Weights of a small GPT-style language model, trained from scratch on English Wikipedia: 778M tokens.
Each number is 128 + 32 x the weight over its row's rms, rounded and kept within 0 to 255. Layers, rows and columns count from 0. Numbers have three digits each. The size before them is the row's rms in percent of the matrix's.

# down: layer 3 MLP down (transposed), 1024x256, rms 0.0321, rows 892-944, columns 128-255
# up: layer 3 MLP up, 1024x256, rms 0.0398, rows 893-944, columns 128-255
down892 086:189089153155134142083125144129134136165172188046114125108099210169168152094124108142134165138122098165138076079092139111086093160098139180215102100118088091111131146179134128144149093094162092127081150131141102099151135115146131120149084135136101125150140155127089174118176130157147106183179112141124148148120122114130108101128138096105179117132140166142091173057117118180135056129139
up893 099:192165135152105127142103125149134117146051116085168161146149114147105150116110141091134168130168109094116106097101071156093138146066108146173145127064135199156115128116147130106100079063164148140125115148091104109110151127144114063124146115174133138120154149151116125162138157139128136107104160115151124122154086147105150142137151138080104089137159094166110050132095113164125111111087
down893 109:166142106111145169141095135126095144213113121105133089148062118147124114128118090139198140139092134168149169041119097149092179144135134131158058133155134163152120112094136146107106154057159064095112148123047119132175122114166118222163154079164123127077118159118156118180134119151166160127085076126126139088138110132120132099162176127104122107084189118179104050127121073095094060137095
up894 100:078176121085106090143176107108127138165151096127132151101189129144125127126144119151116137225091087116100121158168097114136125065141122181131112106120087113183191140067085171153144111156101037137165127095120114089149139172077150146103106200145092181153122120144074147134102157103113151136095100121086150147128135159152163127143106081112158140121179176147091183149188108125169111132170
down894 100:125180133180120155117132098148130120071118069120155114181116182081144126152104122099061097083176127101152164178101162110107106131089153091126064152094139078139158119128120134158129128145192134150067153156074166138146096101105152091100116115150118084118109143143118074085156152149111139129106161091093167080109135145099137128196086117155080073133064140105084116167141122152140151114108
up895 104:112109060099092094144152164149108147140115167124148102154102111180099162093066063099119124115141076139155117123163129113143143119097056185157146158160074163126150115146140120126226121113140113134153207083136080124138131173131128121127087116154156099183161202116196183117115132086088162114160079117120088086159102150069164075182114108202154105121111094104148150141144089119086095046072
down895 104:124118123109136073115203094136124162117167173099158107156199123132074088137084102106156105151089139096169134187143129144206144075113128163166149119128134208092135149170071154129170154138139166162099119112118107131197135173149110109114111111123189125121134157113175138145128101091066055119106062115157115112128129146090152107154078133148166148088092103098131145100102091087145098084084
up896 104:099139199092176111146067116144151129115103120139128115082100125142094180130124196148106167064100141095095126158132108142076154075149131206117138084099178131095128127187119137115102072124108151111174119135128152151110180155158137143139103177146102197139157110130106058152161147111163086136140146063089077104123100123144155189121115141122094139159142192149176125175092166136162081062117
down896 101:136093123067136087126126135135118174112131096144179097109144194111161105150118139116132165113183123182137136110109124073128111127147136188065191078117157099166156123130146117153141169106081156064122153131170134143182109081171116144098169170162125177168122162119089119143101116105098125155086077121180080079108102143100185056149082148105192152102133123089103178084101112085136078117188
up897 103:140105156107102032109068173149141157113162125119122146069105069156081135183143113229124118126068147130161084100174129120190118097118142154093105113160148174123123102121120111137119067114110135146124134136110177103095071087117131131153091150191099091182137146106175123157128167144157119121175080169092106144087093140115175138109155171154089117113159160094106121043135149081113133159052
down897 093:169140116140164177109103098158120148198081139084162099142108106044174111115180118104098122130166111101065106112148101140113131169126122159177083142137149086111177121129129121147108118121127129079153197156116157147114152124180088121062119126064184101122117075132118126170134123128100121130089118145083153131195155109165091078159132121131085110100119133142158152149140181126131136120150
up898 092:078085092127089082124106096116136143122205148098119109123064134119098126137099143077156081117119160138159088132078145143099105111124114129134091082100120147138152156123115132135135137151099109090161134132168137115077110139125108166134157156073076098179121161125133136134165131083142098169150108129180098132145121126138111125125120116151091156121176093106165069082203132085130109164098
down898 094:136149108173149123126089115087118123173111127119114173151145129117240128134087120075136178181152091117114081156101116144066110098139123137119106127144055163167134072118121095119106117077170147109165127138159139180148158091156088065111098191130156112205130069155122130100125193145162150132153131166141139218089161099109085137177053156117142151145119073114126213104109059135136192104120
up899 101:083103167173212085190139083162141149110121207105176103121145136181062082118130126126106095173108154089147153076101097129158088071150115121104141175133128160149092137161126152156112106165119077134121146079165128104053155149081110121132119108135134187136128165126109156118128112127172217094107103053180069120120161168128134138140135106131141166155073113109133149163110131141098131107126
down899 098:159096107111143161124150121130072144092138098172231132101151088160143123081181115190101114148151101136142108149163098106089137098156115122125113069154191095084110115138137098160201141126152143142106148156143130161141121149089090133176098146123139123133117108132118132068217143145138164142156167142122133172119061072141120092173111135160185165134106125176150140201130125101072124098182
up900 103:146167172117184104111139139130169132175087106166101163157125134117106066094122209106159152111160130176075169131133120167056124123140162115098130119073125126099132126093155100132138115128123135144095107108123136142107132091064145051131168116173136129131156117171125136153115150146135128138151191151111080090103157125134119101133118087077094094109139199090141126078113124188124164220131
down900 101:062115136135119151126082111134115157106149175140104101082179172170153109100104090086100138113136147082154180185089097139159125096090073146122067114125091134188104104172144157135093168143134155109119118150145108138101169133143122135095103151153082146138137083107125122101155067083102120091087130127151152186152128134114157165075068108137192139095132114139100137162106079084167101114108
up901 108:061152192119119098125110120131167137135087132086110118118147122170141145119123111150156056189131116124189177189138163103110132152110090227117105119179136098151074092120138168179176048139148089178165099171125137163121110139090121081166142128194191132146109143181137174131193126081129161171125146104100126189128111114115136163196126112134146138110147105066172078089107085164090105098162
down901 106:078164160053122114151179129146128139113129131069103128196160104075159123197138071142084098129127136133100044117139082140059111090132143141123155156130117084176138126145107114161175070072120180189184173147143101122117077147121128124143118097144129121113135131137128196084179193110146141100141063100135130125154192092127146160176109095119146096096145111106132167125095101078055112145145
up902 095:098134114150101109134116130136146120186087099158166124108164098142139143076087114031141127149084160091114092097080072069179112113187122190136084160176160113090113152135102137134209164148130142134145134141107145152105164150138130081158169110169145147121153168139097202097099157118117092114177106181153047178133195205146089094141088188169126170145135114101148143154071109181135133129104
down902 089:178083102102144127163141154173135094094139126122137076170101117143089155163205106146159144132112103157132102148135072126199150126123141205150122103179116097042130090151100163143156175155140096075166100116111116116134156131112104140124092122095144147122128117126157081086115133159130091085099089175110069113168153108121179108107143115185136196098118113142164110123136108095225120101123
up903 102:077151095120183116145183120120057135114122174130154122152169141146147158157175094080113071149121153136162110141143165102136139056191126147116129155149172102147095062156133184104156155141152145121144141058114151114116154115071161106160113127168116113184169143147122116172124158121193120120142104094184146079160142097125090174142097150078126101170145150140108179103136156115112085115115
down903 090:201137162102086131133115127117154165147146126148113138164141134147096135127121086204102126101120130123118152053162122170102109168122119041156162140150130115127170160093152062112116115093100102099155123145135144117129135147123103105096123113126061141091136136146155116114173138089104134188130094131050125150116159106156140090164128123156186184095084142159169115120157094130106138061161
up904 096:115138085116114047149180127170137098140169124157135159134183078142122169078060065130171185127121174111105153080043113078078186063162110157114090138156101123107093149127120173189198096136150086127080123157067176163105129104095136120131142143135165144132124149139117125111172153062164155133187160088124137102160094151104132131151131104175132116155133147147108058123132112173117148085081
down904 088:169085126118130123127078086129139167132144147152135160118063163105137150154169149065163121082096099196109144083142179100170102144158137141147177107142104127144137161127125152168201105106132182080167190118119093127228145140156142137121095149143137140087118142096137089150085118058080144120139017127112146130098112120121148141144140139139155063067156136126098132151074108182168139121082
up905 101:146126158145137087127135169150114135161192196155092144119114091087144135090115177104103132133133114113113126139101095109197129195085115116086166160188151111101211147145150115129106131096141181118155088175112168136108070159134082180150132119105164138139160130144152120112136109120116119138131129117078060111115084101149134183125095091121177156170108134156199128188113122131065077161148
down905 110:144195123094096152139163142129133142131155107106136144147144133108155163097145113168125092152165118101109111137123107130102147108101116162070136171138153116097131095135130118136112130098148111065143084134113103085100148196123136146222120163139135064155125123115152126127102173097130086152212175162128087101111125158132106195138083125154121142105133128136152151119090111126152105135129
up906 098:175188113144105109122083118133074144157143193150167131132146077156057077100047157143155097109172083138156190132195131130127140099110111123151168135135105149131061164093144135097111095085148137119117151152131124083143134155125113102128105152176140079135135105130137158120187148142135140118120161112181091143147163149189124123166102108170145176124167086114133094099135083097071114170154
down906 092:134144154109143152141123176144089105134125126113141100143130148106138173155193135111113096127080154067169103117178126133117109146172123156072136130089113143153174125168134074140206140098087171095078165114130142085155142111150148115147178136148098097158137094087151076162140122111165099139119154132213117109067152138163069125159136185126112107150063142099113081060166045106090107107116
up907 110:121157092170145126118110091118170118115127116164196115110097111141115172109106163133146175073093197098079109118111129106107064119166116092179155123089118130093148140122120154138180098106131185102122095120079125095106142174112104138145182077070108187107162147085108232166147128092109087192177131146226117127136124125117068114156103139153103085169101079196154093139218160129123146150144
down907 116:135136062128149156141156135154142116163043105111090115095144119088179139107150122127117086101120109102067190129118145200157136091117137131125109165100127115154072058129112116133163149100153123143159102156079142173137136115109172152131024207116188158123142076118135110133130108113174130058096135172095152158186169118086152153097117136077144054124173131084126165134153095115156143158092
up908 088:143147105131166110131099190094104172085041124079122099085159103137122131096062141169146111116145123164132101085121104079150163174110136136180135149100200152153073120131151166112129104167102148157084175099148083156159159071135109154076055104166125079164101113145141091120149094176157116090214146155116106064143067182169163102100142053165100143084133094119118137148133154095096151163128
down908 091:126088162141144091116194139136130146109137153115164060084127139090145133193173093121152145074133120109114129169151145158092116163150113119159136065167144096092180068131151073089131182076148121153156103135072136121145119154163157111150126163175160139075137112099143121147147123173078084108199113100172126158139186084109123191095093145122097121085080164096160230059169133164144149075118
up909 104:145121078130104150152124156091156063157155152061072152159132115110177135126113086166150120136135078148105166108068149156165167121178132104141072132160159158109152137115141129171215111132136073130161205175136178072132134143141160072143093114113085114188113125113149163065152115154158103153112111137109116131123110160164142164157154196114168066139195107159134151111182111151115166121151
down909 099:151133172087168144141166108134186146156126144173119175161106087147110158132202124117103155092115111085178140104111101084100135129094145136088149139137101132076149081116139101134116099128130112170114082124103159118190132145088118189169120075122163067141124136138128042136096213120117047109133172087113153153135119132085060129116094132122109088155128140110154136111107129195101114158107
up910 105:110144144139098165070143132123162140117142081158133170167137071136153078098113045160117158167087111118099149124113178138177142158189153075166140128097128158174100146159131117179110079099173118171148157088088096100126101084138136065132112152178092158078133132136132089168134142124140097114104114168133108146173141125129137126135157142153132055169200146107106101139111116157139103090073
down910 103:210084148158108139101157142177096096144179054141092103180143085066100132115170116063152233148108119128163101122133165112160065143116104123129112146154130107101109133154110079167191108140137126160148138091165153161122087065131175112119088125086078130108116149142145128111169135134110146095162155181065148162159102174131109114153142152110137060124130141144149175109142098083157122088147
up911 108:113159140097132091160153178157162117099182167147170137100164098126120171091139118142149121114151140061162055177149090109119075157156149176092089094134120134146096111133144101167147127139125166149102154108169115133176128133134139117061104151116114092184120149169147135162153106204197109126084163059144076166070138103144169138087118158123139152132148163112118146161061129158101084066161
down911 105:083154147143182097143130122138149153107149140140173066132122151092176130181123103143135101112127078188149190213127104117144126137122114106128152088118094116168142187180121155084145099125070151111137149158191113080132118096158104149146174088117140194137145112182124175059140126109165159146068101075181113073120087133139112119122147146168118154109119143094128137130114191148043114145148
up912 100:121198137075155125134142096168132132107076103139106118160074139171151111181150127113098141100165127114131154034091134056130134163148127157113132116047155192125130143136110148162130102168107150138137157157205098068072152070208144173174162142075108085132177124128148145144085086089112185107166098183094152113094103138168083042095106135141090094168152145189150129109138081125126061060135
down912 092:122121123117122181135137116146094117126129114131123133112082103119104190119145255085143154187104151121085054151137159176039133120155177152091115123162123103126183128132147116081099101105147151110080157153125145130104101115138126131134143177158172134101131124099119068158150128126144155129047163143110161124104058098152106164128160149156121117128167128089171146113183210106139142191148
up913 102:102141145110184094138139122156150181109111130128102119121170106077135136075185127089097127069089140128119111107130091121078126118127163174102103185093113136197104162141146097177173144140116160115162149105156161146121071141092162112153166111105121072203157140090125085128164057161108122106118110058090090114171163048124160143157173105131104087144092133148154120161115124134050191109084
down913 110:121096069132130171107129170136183100154125130152117159134177134143129171088165170171126155158148119172116079122105156076145108135162101126157161083133160162137159108168136150098107134059133152124151118117138117121137179105133086095089128111114096150051135076113151116132148169108167178122083101129168169122085139217151139056114060100155130141163102068182117154119082113112134085123110
up914 105:145110148141142068141194174088107090159187142123130172114143179082172166119115164121108157143155097179138193111143117137116105136120151113075104140190156086140128109129087177066075129171122087189138133119088115124115113154145141171165078141091131136125153152162114111098194080140146173125139121133058152197139115120225164106200155108127134143196134151170116117133163133156159120150140
down914 102:152105119196094134130128073100123147150177157136153101139141189175124126117088123115147095144154082063165176121140119082189097091075108070140174168119149102093150119108097138124135149191099156116135140102117157105175119144065110186122122147111140107099109146117131161126140124085173171136128173088128044089110126106129109151167067143150156160166155090207084106114117176142105090119121
up915 105:096125135162098109147091161110141157138148126152092121191169085113157091142081181126171158131176115122060108127169126163145101127128166131133129171136075197148114097107111108174117054181133175168178119072141183110083096095127126084167026082065101084125158074135132137154101133119166108154166167118132179147168077145189153091139112174193113171159092180085130119166148102051159114112126
down915 110:195034131106149076128127158119182119125208085119166154124130093098170114135165091164069085173091144138168176134103191108119119128112155051088090167154126144112140081119111209123151200084154125125136143120136111198172107118099137131150166163193109126114130132112169161137109119080148133097186087158144051149129140101103100177166114138091138096106077162129078109165113155172135137094172
up916 098:146124173091134065135095088119138150142079128086084105113097113125154153100128137108137137127129154129100148138129116135105118173157126148074113105126155049110138165136132145072117151132169124115067092175071095104145135127111144109069176133169151166120150123122144103165149079146108105086056171123117106100177173182157169201180175135144126080196187152109184101139129118167116099158139
down916 089:128049174096120091133088168119143100158085122079181152146126116206075115108122133172125067116120147179138177144152083127105135165123092126093131128166101078193066090104121054123125155173098124140148103117093075131143110128074099142156152176173101088117142159120133185091088125152111119162114146069141156059131148129100150157137136157119181165067202151116046137189051092095170108070147
up917 100:170144166135059115119122102108104120127075142150106110147112086105126105130095145084116107106158080170063122069140124118154148168097141170107135104118107153133100098118093165089127102143116085132158171149206169131120139093135145138065106120175182186223119110160087168101197110099182132164117121109149188161135099176119155153164091139156080176179158135153126146127102134092153138126175
down917 096:156185117182134117134102135145182139167110111200177122100116125148144123119115089097104139078066112107084108139118110110148150105142148120146176088148183119189068096162125181126066143140114121082178111117130096117117109127128140188172171123105143185178144122158127093209087135077151138129092146122192139135166150132109183127158131189096044127124134080105170143122138120088097099144122
up918 096:128131047135149138102109134127096096199055124098101117140122115110132132104158072182158147071206132147081138140123113101122127127073145129152129114164151156104123068165127115124127105126207137175108155107164165112070129151099153110099081137140118165103116131150147077112114144144072114136085155104093107155160131132124130127182187153183112129165139096132193158208131118101158191092127
down918 092:142143143097106099138098190151164139122149104113099161181137143155095053134132139168121127070119186086157123096128091127150113122093135046128166109060159112145143148117110113153130120155076148163087085155113115106142116099111127115123192114110082083142151183083114111082110080119219135143141178135067151086159132132120149156077164108152122092092157139084089112097116164095109151193134
up919 098:083144139110157072152098157143135092176106180076068115124106144118122162167136148152155088129126150104073150192145145126160110148133132125103188077144142086162145190162131082159142089112129113173149110160154131127154134090170172077063087164120138159169140118140101149145134123162113142069101196180077140128150146138153118063120144134176106128178134104116096178062122147126125138114086
down919 099:162146071137139114118114099087138102128168130194108103086099125150083123104144079205175117093151150160119126114135140151153091107081146168072092145116126135152123172124134151142134118166154103153114126100097122137099120196096126100105100116156129182127108178073165155157085108148124139149165117138085050137135121082082109126108058153145122107143154127166142063177064132090139133138137
up920 098:134148155156166077132138093146148111093103189110157155159179125121152147128060147093138141168165096093101079099100081153129104132131105173106153147146103130121155097151104164141089123146152125148118189140096103097141141152113134145118086130174140178114105139147138094118134148099148078132164131096111148108084171142090119104118092094097130075140208084067165130103070112126126079149112
down920 093:190092067144122213137087117158177161110133149166159126149113160146104170132146151102167098119092139102093130110133061117064116111168131140148135115167144119102124145137121160155147113124092200102131099166104133159121133125086121156134133107055084098137116183111122128182122097136127150178134093112160136119143136111136194154125103143154186156165140100149124159066126115135145141064122
up921 094:153136129118137125125138152142158130093094168103080102183103102152140137205090144123124085153090093103173183074129085097195087134168194150082172127106150129121205159134124108142091109119108205158099188159130048135099118110089140074081114122153161150118144104132134165105171118211095088090177110131147107103115118135128110109138195129172148128147054120090137164103091136139126137080105
down921 084:119096127170091150137075132136126090082114159163143104156094117138138134139203133165171079108190139121080090136127132136118106185158112069157156111147159096147101113172166059135107163173128092171128106122122177161174107155141126187132086141181102138065148100104124123131093157125065104113178172110115112185095093081148114111140110114137093128141185155153119092105130206126152143140185
up922 104:119130158088109104118106155114121062113099105184167098133182119137132153143078120152157147093131102175181127163141123120152151064117093111146184130128096094144142169142136128108168066169169106124225138114117131143153090075152146106161119152165168161124129169134165196146134096081103094133067160185095125157167171157154138132137138083110128164128166156116118100081174230165112093190109
down922 104:175177172081118150105108149106138156105145133156134203141136098117132182195159180099153149166093126153118099166060170147057109075116139086140172167109167090141092151136144129094181134172139162111081132131128142064118147117166097112123177128180192177108124127117129096132113099082120119056094133115091157200113200113143095108164135094109150094128117192164106099078087173146064095169140
up923 105:140125114082139124142127124086151167161167146139126205141137092067168153125112144102107190096149114139036142165131111154092103159165138099086136165116107145157138182160139105157171154137104142124084119130054135140170059166125106054123179152115106125118130136100105078088109144144113155121078111072128137092153155125079125074177146129105165122140062147091167114127090129148120160106066
down923 105:152070126109156146107164147121121099135109126082113081096114154122135070086065139121102087109127185165171132129130123127097169153126121147194142125118194118105106205139115162059108138100108169086201115152222115167086183042127141114114134158191160143117112160162157106177148174145120137101056058121125104179168144149155138086106074083137086112099133123180110101104156082112124132131134
up924 105:151151092153110132135133099151177109149182127140174109179150138122155081104132117136161117113129205195105106093126156114095172142085124132105133141165098089183174122111105127131153118118147074134147152156157129130148114138156135104068126176146127151124119134138096121076094196143112104084101079105084129058146143146064068130139101113142140166145205112152122085122130116128184119087081
down924 104:140077113124146115127144125157129126096058183135158133087125110160142160118150153132154138082120131101177103191102131120188168175115146156107124132084060081122135124134107145151129147089070132122166146122085101151122091123115144156141078147164129079158135155099100163120170069198139154106112180192174094236182110169163200081130156132089188108126097146051137159098107184100119151136114
up925 105:145110101112188079145169135114182083176179087146131175100125118158127125098091168060139166074109122080115148106139111119124120124128141118139105071126165148114153122106149141101175109121083159090176167069177139114109104151084100111105095149152121109141116133126183166156173093132130099195108136126076126099146211194082175113165085174132141130170085179138113099146129123166128100169178
down925 122:154141121137107096114144126122124128151119168187182144076149130137153120094123129005123126103135140141145090157132118105092180125146151100155109045128130121119128054131130128088183159142178119154086136102173115146146128093099129123145157161165154144127106112130134149126174132100198177163023114083140198100145130141132053100150128139130107186072131162151132147107153124164088082149176
up926 093:082101148174102147160167131142140114092159166093139071190110090132131130165117170064096147112157176122128104127140072135121091131098125175097197119172150112090118178174150158150179067112147117113119146159105163135129077163109191180046131144097155054110099137122127025170092122159136120087101097170083119151166125100175137104182129052156120106141186133110094103116124118154160080166139
down926 080:136106141140112134134100128100139120112165096105123202132119185075100138152141116112130123139107202092157090100200130102119134158125120155146127113117126055119155110135093064134099128135177161084054150134145077100146106133097130087144105182044099120154132037129143167144160119127114079093092189105146069133150148171163084110129143153147117091150173101058156103156164114149120127105172
up927 109:189125101164093147121128165074106168116144157171103121076185127101193132124107136147118148099153067156098138150134123094154093097133124116126123118145084217146144123126139113179161097130121094097076116082106155116159048125136104138156060156110165127106106145144106077103188143137105122119175148113187070104204122101123091115082073129164069094090205143042191129088085146182095166164094
down927 104:136130183071156119125147125129099132185128160080126085143128128160119120121119176130121120130138142139139062118162079133112197142126116132197152175121161092094145075160102083118149126105123165132120140171108117164113214136087127093149148081137085151164089152152110059130138098184219127114148084114089183090072124152159088142135188162076098113162119137146151129149221089105110132143067
up928 104:120183145113161052113191168082098146080115132159130158104140098128116133214136198100164143163155128069101095112164040139073050173101152188137159134110131127125151125137110169110149089124113169116165147092109127118120170123104143089122150147139173138119141125091176184163089161167125135141107061151127122156065174185100129162111158063073149102108119209149170132119184085152075108123132
down928 099:146127108157119191156081170119102127059172142155135110124177198122161100187137127167093118130180138145149140117114071057064081070111137110097187128153110076118197137117155083131139125083084145099200149082162127102106070123155095174129177120114131111079113138114117189129105126132102131154111113134203156123103147141098115117149167128133182129095092134132149170185119125080148139126100
up929 089:131154119102140168118101137116096180100114148138163093113131116092165154193080103116101162105140109110128162160173149141154116073108152120096063134082114056090124144130147146080122098157155171118113114113087109100111036145133120112147084083098091155130107086160179149050130164147078134103150128048064150109093111106165105075149124080173184131145219163070104156171125116159167140080089
down929 089:119153141137130123101115134109091064168131111130107152117099119144143132061151184217166135115165125107111085079130080125116166176104113188126124149075192178196179116108139145115117142083108114166147083197096142139108167138137157137088127119160055129104096121152128132136151115149099153153119103167119124077139130139104172118109070105138099090110070090151142067097099180166132151190165
up930 098:110094052121115145108205181161083171135093077137076090142160149156159110138112105204133182115147120109083156183119149153155085133126116153123127168077131156126099150086146216106141069102157110121132192127129145078091115071150133140162071149127099144103113113155143068107151100142138151104117164122115112121155162185076113104179118134098115059141149129140182180091102098097156104076110
down930 107:131174123110070113110162194118134085058085168120070148131098092168168155091136208132138134090134140165096149169123127165134136186161127148128085104129190175128123155142109209158178173125120117177094104083209142117132091061148150107089147098063112149141107107094133074132124123157127111151171083135168154112106103125073128108083154123089062076119172127176161164134094102114155082107159
up931 097:152111095108109118110184152151111181130082169125128142099139115139151147143121126090103146128143089121075122093043174126084131200150114156114158106110107120162101094137107138106104176121196138157190184142144152130092118129091096096093115149202107156069126143196137133149172108172104164174137065176166132171100178151071166133106127120074146123143115092160094192155124055137130124146147
down931 104:091104126141143156139089095156150106087175106073086148173071131082102102100153125091177042136149108099097161169148117090149150072097147094168117178169131126148118144144122093124108172144099145128131089142120138110147142119134146135126145155167133150116166093150120092184099123127134119087188186035118147069115060127195192096099133141139147135106151124127132110115115169070131156084124
up932 091:145155120086155109160132127122148104123086115095139163190100113160128125164131111142132104107142076148107165153105112100126125135072125174157083147108096168108084047181108147141102162130173115134151151132110109079131090129104155181155136110121184176166179169100165094063114136156117134119110100164155171131104125129132142063108138110146085051185144116099156098105133146121166130161135
down932 091:157141155067117162094109145136110137110085128096133103113083162123176123108135084102133171109150137152139089081137172104121141076134156118092069127170123103116148174121142089129104120125031167083128119166077104116127125136163121079163132152074098112126134123137106144134066183188176152117133093160153136097145103124168139142113125162115125164160159133153121177149183108138130077109132
up933 105:159171113163163115135082065092066159123103146135148117152142090146171190139144136094143086145119143091105161091162166144106131103143079128091152143138106065134187144120147082180124160101122132145114153157135144143082110129167078080079159116189112192118129125106072162127155096152065141126152110114137160136108186124131130181131157083121156126140104107137126109102123181109114139149120
down933 104:098130135127171074126172121106135143125168110183133089136128087204163106093044024097135147077187170148139219093096152128176174093109165135174097103128123167153137096117138132102145139166128172099158096115132131100156122142141160110135121080107076093125125134115154123097146136065107134153141075060122105113137116136082153095155080131132107149086136118188084076136111112147116110113115
up934 094:117127137090150095107106141114204144100180128110084173180155157081118130140090127134160137133094137147118132117107158137122139112138088126094096174132178200088176152100098155172109119090091127109131139124152142081118139105134159116128130087146086155153149182184118145158132098173132118141154118091142051117096132131111112129123183171077150113118133073137198080122161092214087151121123
down934 094:170090135086157094115102176128141116127122086169193147171123106088153093112125105203133114178144137137055109126098114127093115119111127149083158112155133168126169172151115119166091173161115143122096149166105171047105132096136170127109151150136125129088136121144120147153173084183118162101147121129156144144077117092120173183205156160131108112160132040098160114076107129172141133132095
up935 097:130134069145100108132111139087185096155109082097127159143163133124114070132088076166134133179179172138203123044127093131155136151100140174084137089169125106106100087090132102105110187100114061131151186093112127121133140092119131138102113184126188091140107120153152114142068146096139089051114135113075184134115152142134145102162185093097146196190096176120087162172120099151112136118131
down935 099:125174092147122054140126117107124158099108159141142143087095118147128133128127165145108170085128117163127166106141186091139101124168126063152093116152201200179148141139156143160108106177058099173140181180076120099139064148085086106106177107157146071085146107111135147096087148166130135179166123069146067076123121131080114151184119154146157103151151094170118179165131112140170171138163
up936 103:153090134120111054131090137118121105145106151142124119199099091155100089081092164120143156111190130116106133123142112109107085148148170170130135157159119081114131146081094094100090115089178170153146153111115100175105074176149138133123105101088170088134145161127174137208128218132163124113114151107052134127156150110231169130176142090144176130128093139170125137097130090163148155052114
down936 102:159111133127141071165066145113107138139157100150148099189103067111119089137130118139096089080151107088116165089126152124114112147158132203137137082101131086081136178133158120083169110098148181086186120127143121120066136104133110159136124111126169121144155208171118185160187163170158134168092098140148153101140115141192141112138095094136130107139122114093125121128069092157155054121086
up937 094:140142176136174075115081164158142081133157211138072144142161154103093169120178150089203091079120162072085101115170101110099179101148157132166123134103161176102121119103105101140168154154084151162139103177122175165156130174084185099105127093094128101148104133137134114106119109099117124094158163138157118140144118108152174169142123133124074075162166191154105092156123180151126193119097
down937 097:162154140113093168121144150147096118058105160113125127136105155137165130109198143112144126116049134123086150150143143146116051156101140108112132156116166160166145145143146171164137152117170129122077148167130145062108130113154109067145146167181049049110131163106132125125100153110123115130144098105104218144121131184152107120082059148159139145094171132161145104154106118066118141152131
up938 110:106131084111124162138139095088064133055113132148086137204114105124124116126125124182129131138148128166093158090083158139143096120164170143096188137144140162098127135114138127107155121083179188151086139142208181117148136098139141114126117143117121092156118124146141158138155114092060094126142191116139043151189106092173127125120134056168135124123110154094166172144096101198162146136093
down938 100:088069117131118205106094060141092136100071160126133114183173153093100084141155120144095089134145131190162162195075145178125111119124120101160183147125074163124143141175128164116116113098157108109092170100128154101135069184110167139114183124131173131143130112111129101190116120205059155133157138122105030092145106106115083156151127172117207123137185106132087156111074117161143124056185
up939 101:170136111118163079155143152130134128134079163105135073133174061111152132173116079116147135153185091084188148128166173100209129151128074150079115147136113137146112140152132146138095092091107148127132177099173089118130099134111142113096056141157127145177140150093165151114145080177159126156093126121127079164101119085150162134112152086117154116128121138097153144176149092160171123154118
down939 099:155101146135145102133133088097113170125071113157147075055127088073162104152062082123109097125205100128164152102083124139156136111103116210155154140129131120139159147135127161159099135090085126112099173130108086156101196151143136120119078123108160166119147168130159192124167085089129147123086120139151061159108140069149152129133142098128177149102119177116151135162084060145144136164042
up940 104:134077131148184142112181105067123067141091147178214156115091125174122149145085080123181126140118118070101136117123101143100141052116109197200169141051170037150159093081129141136196095114144103100126077084151145095095103096098113150146153105124115131126113197121128074190114131126154101128111150117122117162166156138114092137103153120147144169119120133157099116114078181158146134180138
down940 107:156129127096168092143185079119155139139121090195152129156103157169152143147087083143153143177097148100101116089096123166112184125137144216132170106100069102124109126054141100100172081134159116127052098114116107057134126145133095176136162039136164143177140166090114124173119130111189142150123155133103135128151166114171031129109181143091126204073082106153075123115098137151067102170140
up941 109:097142137104157148114127103126084104148141155074122132190140120080092096151084186117120145139125174152088158095177157143090128082115182088107148208090130163172151096120122096125213108139181033156155086142089119119137086088110155161109128140152194099155146125119135092132102119103115175096152141154141100100171130085134126125150132140150150087136154116106124114079046138169128143204155
down941 104:157116161160112098100119184129129155138152173105090149055142107181141134094126148056104128100121084092124106106127136107139162141171101154166195101137077118138129118141142162160070080183109124097130154125159136125132161108176113107132139114088090088102128107163107159098168126079210177145097104104141125175123078158144128076144199139099119189140137115137100141115138144088118150102100
up942 105:178110117101081112085114083100115160121179119178168121144173166138086100127143052171098146127071152122113136174138230097138151120136110101119173181125097155136162100095111171118105142167161117130085125129128158094122127089181126132197085140134132104102152150190108141095131106085098145182119124162154134138169143129131162054116108113174098122138129113134141141065100139142184137104131
down942 111:101143171058128163115184132098118104148127204184126147072107084110107193107148165136095212139178147140149109097163069122091082134148172118134120169141068123186039096103099103171183142086128170130136161138132137142168147171155152130121134138097096142104110101139086135133140119125120156116100149097192135119111123124120130119060069155139126159067123140153113108110158104097115134129132
up943 102:124154166116148139120145101183197153095148042147083152097140148113136141133147173146116118097090093132086172161175131128049140116115160091100139088081179062214146115134115118164170111094096122154107144088124112122162098135103148108173134074113171081148124140094161146124141134160142156124137137156167118163155152125105110096121145134172117130115113140134103167144151102161159166158026
down943 097:101168164080084108131212112100090122174150046175112150127127147124162111130075151071073139116170134145108103170176162144153174083129100114105149159145126153104151128083105078082155138153080147096108143156137086150154150133149180136120122136177159055065134081172130102152127161140196169100140102164087173154113180153184163113101139137131153139139152098175113162083134092116165130113140
up944 110:116138139135137117129190142102118114111131125122133158094104082119093166147163148152133102106166114147078154120093123172078116124096119055095111099151054123093141104160164154147126126143104073164188137116142138138131115151161179175085060169111066186142131160106151055137146083116103150132115115097072104119124128150106188161086135117126228114100125129168113138175217160137077152124145
down944 109:123132128124137067149170133128118104108151152080115156175074081121077119131167096085183130154213127098083169091047091129109110156118136091130182117193115103090093119124097114146079177119131175110137165117136159170123155128150149126114102156129100163094115145160123148130075138102082175074093174098053111116128107132094125134170126124171165105042127133155112134181129168110104146209121